Weights of a small GPT-style language model, trained from scratch on English Wikipedia: width 64, tied embeddings.
Each number is 50 + 12 x the weight over its row's rms, rounded and kept within 0 to 99. Layers, rows and columns count from 0. The size before them is the row's rms in percent of the matrix's.

# layer 7 MLP up, 256x64, rms 0.263, rows 235-255, columns 0-63
068:53 54 71 66 47 41 32 62 66 57 56 50 30 68 49 46 42 46 46 60 52 31 59 62 52 55 40 71 52 53 59 50 58 65 48 65 65 70 63 26 59 54 51 39 35 56 19 61 49 55 44 44 45 55 53 62 71 46 42 51 42 73 41 29
113:62 56 51 42 49 41 47 23 55 39 70 37 32 42 61 38 56 52 36 46 42 46 56 45 47 53 40 62 37 58 48 65 70 44 27 46 73 59 43 51 60 44 65 52 40 71 48 76 55 44 51 23 49 36 52 51 28 54 65 45 34 39 52 69
095:42 54 67 80 51 64 68 42 38 30 59 51 40 46 60 53 35 53 44 29 39 50 55 54 48 80 56 67 53 58 60 36 57 50 37 55 66 47 58 42 77 57 50 48 33 49 44 55 33 46 50 36 44 61 29 50 43 57 46 36 33 59 54 71
104:43 51 46 12 49 69 62 33 38 48 34 28 32 46 48 64 47 53 54 59 33 48 58 62 43 39 41 55 26 58 60 63 53 39 51 46 44 43 42 59 53 56 64 62 55 58 44 54 51 18 61 30 60 65 46 46 43 52 61 42 51 69 62 33
086:40 55 44 55 59 79 43 46 32 64 38 35 39 66 53 48 43 60 48 72 58 51 34 56 45 30 63 65 37 42 69 75 70 55 57 24 36 49 44 37 47 54 41 66 40 65 50 39 55 49 48 50 62 46 46 62 43 72 52 39 40 60 62 46
086:52 51 24 57 58 32 32 43 44 50 56 63 68 47 52 48 53 52 56 58 38 56 56 71 47 49 60 45 68 51 58 56 62 64 68 58 51 36 63 59 23 47 39 50 56 53 59 62 46 49 22 43 28 43 26 54 33 40 55 60 77 65 57 43
093:42 53 61 33 32 57 56 62 42 76 46 33 71 48 41 50 38 67 55 44 57 50 82 48 58 41 49 53 39 46 35 61 53 43 75 55 42 38 45 50 61 29 47 43 50 43 40 55 48 37 31 50 51 70 37 77 57 46 46 72 38 52 58 44
093:39 51 39 60 81 48 41 48 51 53 62 47 28 69 38 27 51 58 54 58 56 43 53 22 49 60 63 57 40 50 43 41 59 57 62 54 63 41 53 44 47 38 51 49 49 48 55 60 57 41 50 49 19 27 32 49 55 41 68 51 42 45 42 84
105:44 55 35 45 62 55 55 47 57 45 41 36 29 68 57 53 16 57 49 66 52 53 50 39 40 40 43 57 57 51 42 40 42 31 54 36 65 44 43 64 66 67 47 58 46 44 57 34 38 43 67 43 37 50 56 52 65 83 73 53 45 49 74 36
057:57 42 46 65 30 52 62 50 62 44 51 62 41 68 30 37 65 59 54 55 51 39 47 55 66 47 36 78 32 33 46 74 64 61 61 47 66 49 47 52 36 28 70 49 48 71 45 59 66 48 62 34 58 41 43 49 56 61 60 48 48 42 29 57
112:48 52 51 60 45 28 64 40 21 59 70 68 48 55 43 56 66 44 64 40 59 35 69 47 46 64 41 52 45 47 35 59 62 67 54 49 58 59 37 35 51 23 36 59 63 35 66 60 62 41 55 55 64 48 43 67 59 50 63 24 57 52 50 59
082:55 48 43 51 54 36 55 60 51 49 59 67 53 53 73 41 62 26 41 62 55 50 64 39 47 33 35 44 30 49 42 56 81 34 48 52 64 63 45 35 42 46 69 70 76 34 28 38 55 44 46 65 43 42 64 55 42 49 39 60 44 68 52 49
113:65 36 30 44 37 43 48 63 48 41 53 43 71 59 28 53 35 37 55 36 55 50 68 47 52 42 43 31 66 65 50 23 46 44 45 42 54 44 57 43 61 53 40 33 38 57 56 43 43 35 48 48 46 47 41 33 46 62 61 28 73 18 58 43
049:29 65 78 52 74 59 47 49 64 65 37 37 71 37 57 58 58 44 53 43 37 61 55 34 38 48 58 51 35 63 51 36 35 36 38 51 37 54 54 56 63 46 49 43 56 36 45 62 50 66 62 80 55 60 35 69 72 47 46 49 43 40 49 45
096:47 68 51 51 50 52 59 44 44 47 64 51 55 60 65 37 51 58 50 62 55 65 47 51 18 46 44 61 49 33 36 69 53 85 56 45 45 60 22 49 51 44 64 53 55 45 48 77 40 55 52 58 65 66 60 60 56 44 68 36 25 58 43 52
093:47 58 45 62 65 52 53 59 39 62 58 51 57 57 61 47 28 48 53 39 70 59 57 67 65 44 53 29 51 71 20 55 44 46 45 71 58 54 47 41 58 38 56 56 50 55 38 66 43 50 54 38 14 53 54 52 47 70 62 68 49 61 75 53
116:45 55 49 37 51 47 50 60 40 59 55 68 40 72 63 61 31 43 66 64 54 47 37 33 52 39 38 57 38 36 79 68 51 15 78 62 46 51 45 59 43 44 67 62 51 56 48 54 52 53 50 59 35 34 66 42 52 68 40 53 38 48 54 45
106:55 58 42 54 52 79 63 58 39 57 39 50 58 51 73 64 29 57 50 73 37 37 46 54 48 48 52 62 52 35 44 41 53 34 42 30 49 53 46 62 35 42 82 63 51 51 22 52 34 56 46 49 60 47 59 55 65 36 55 39 32 65 63 43
097:48 71 60 35 49 51 46 46 45 63 58 56 59 28 34 51 51 64 53 45 56 54 36 46 30 61 40 37 59 45 53 40 68 52 25 54 49 55 40 68 73 55 64 65 76 68 57 50 48 57 46 51 61 54 59 53 33 57 44 44 72 42 67 78
061:62 37 56 72 33 49 65 58 59 49 30 48 49 59 47 43 53 47 60 50 40 62 46 50 59 68 39 67 51 42 29 36 73 46 56 56 52 79 62 55 51 69 70 46 45 46 48 55 63 64 42 63 49 59 61 70 56 47 60 25 68 66 43 68
095:76 44 33 56 57 55 40 50 51 74 50 54 83 44 44 47 37 49 45 54 47 56 61 44 51 44 59 57 42 50 50 44 59 19 53 41 75 35 72 59 57 47 40 18 34 33 55 35 56 48 55 35 65 49 60 51 59 52 55 38 57 50 45 57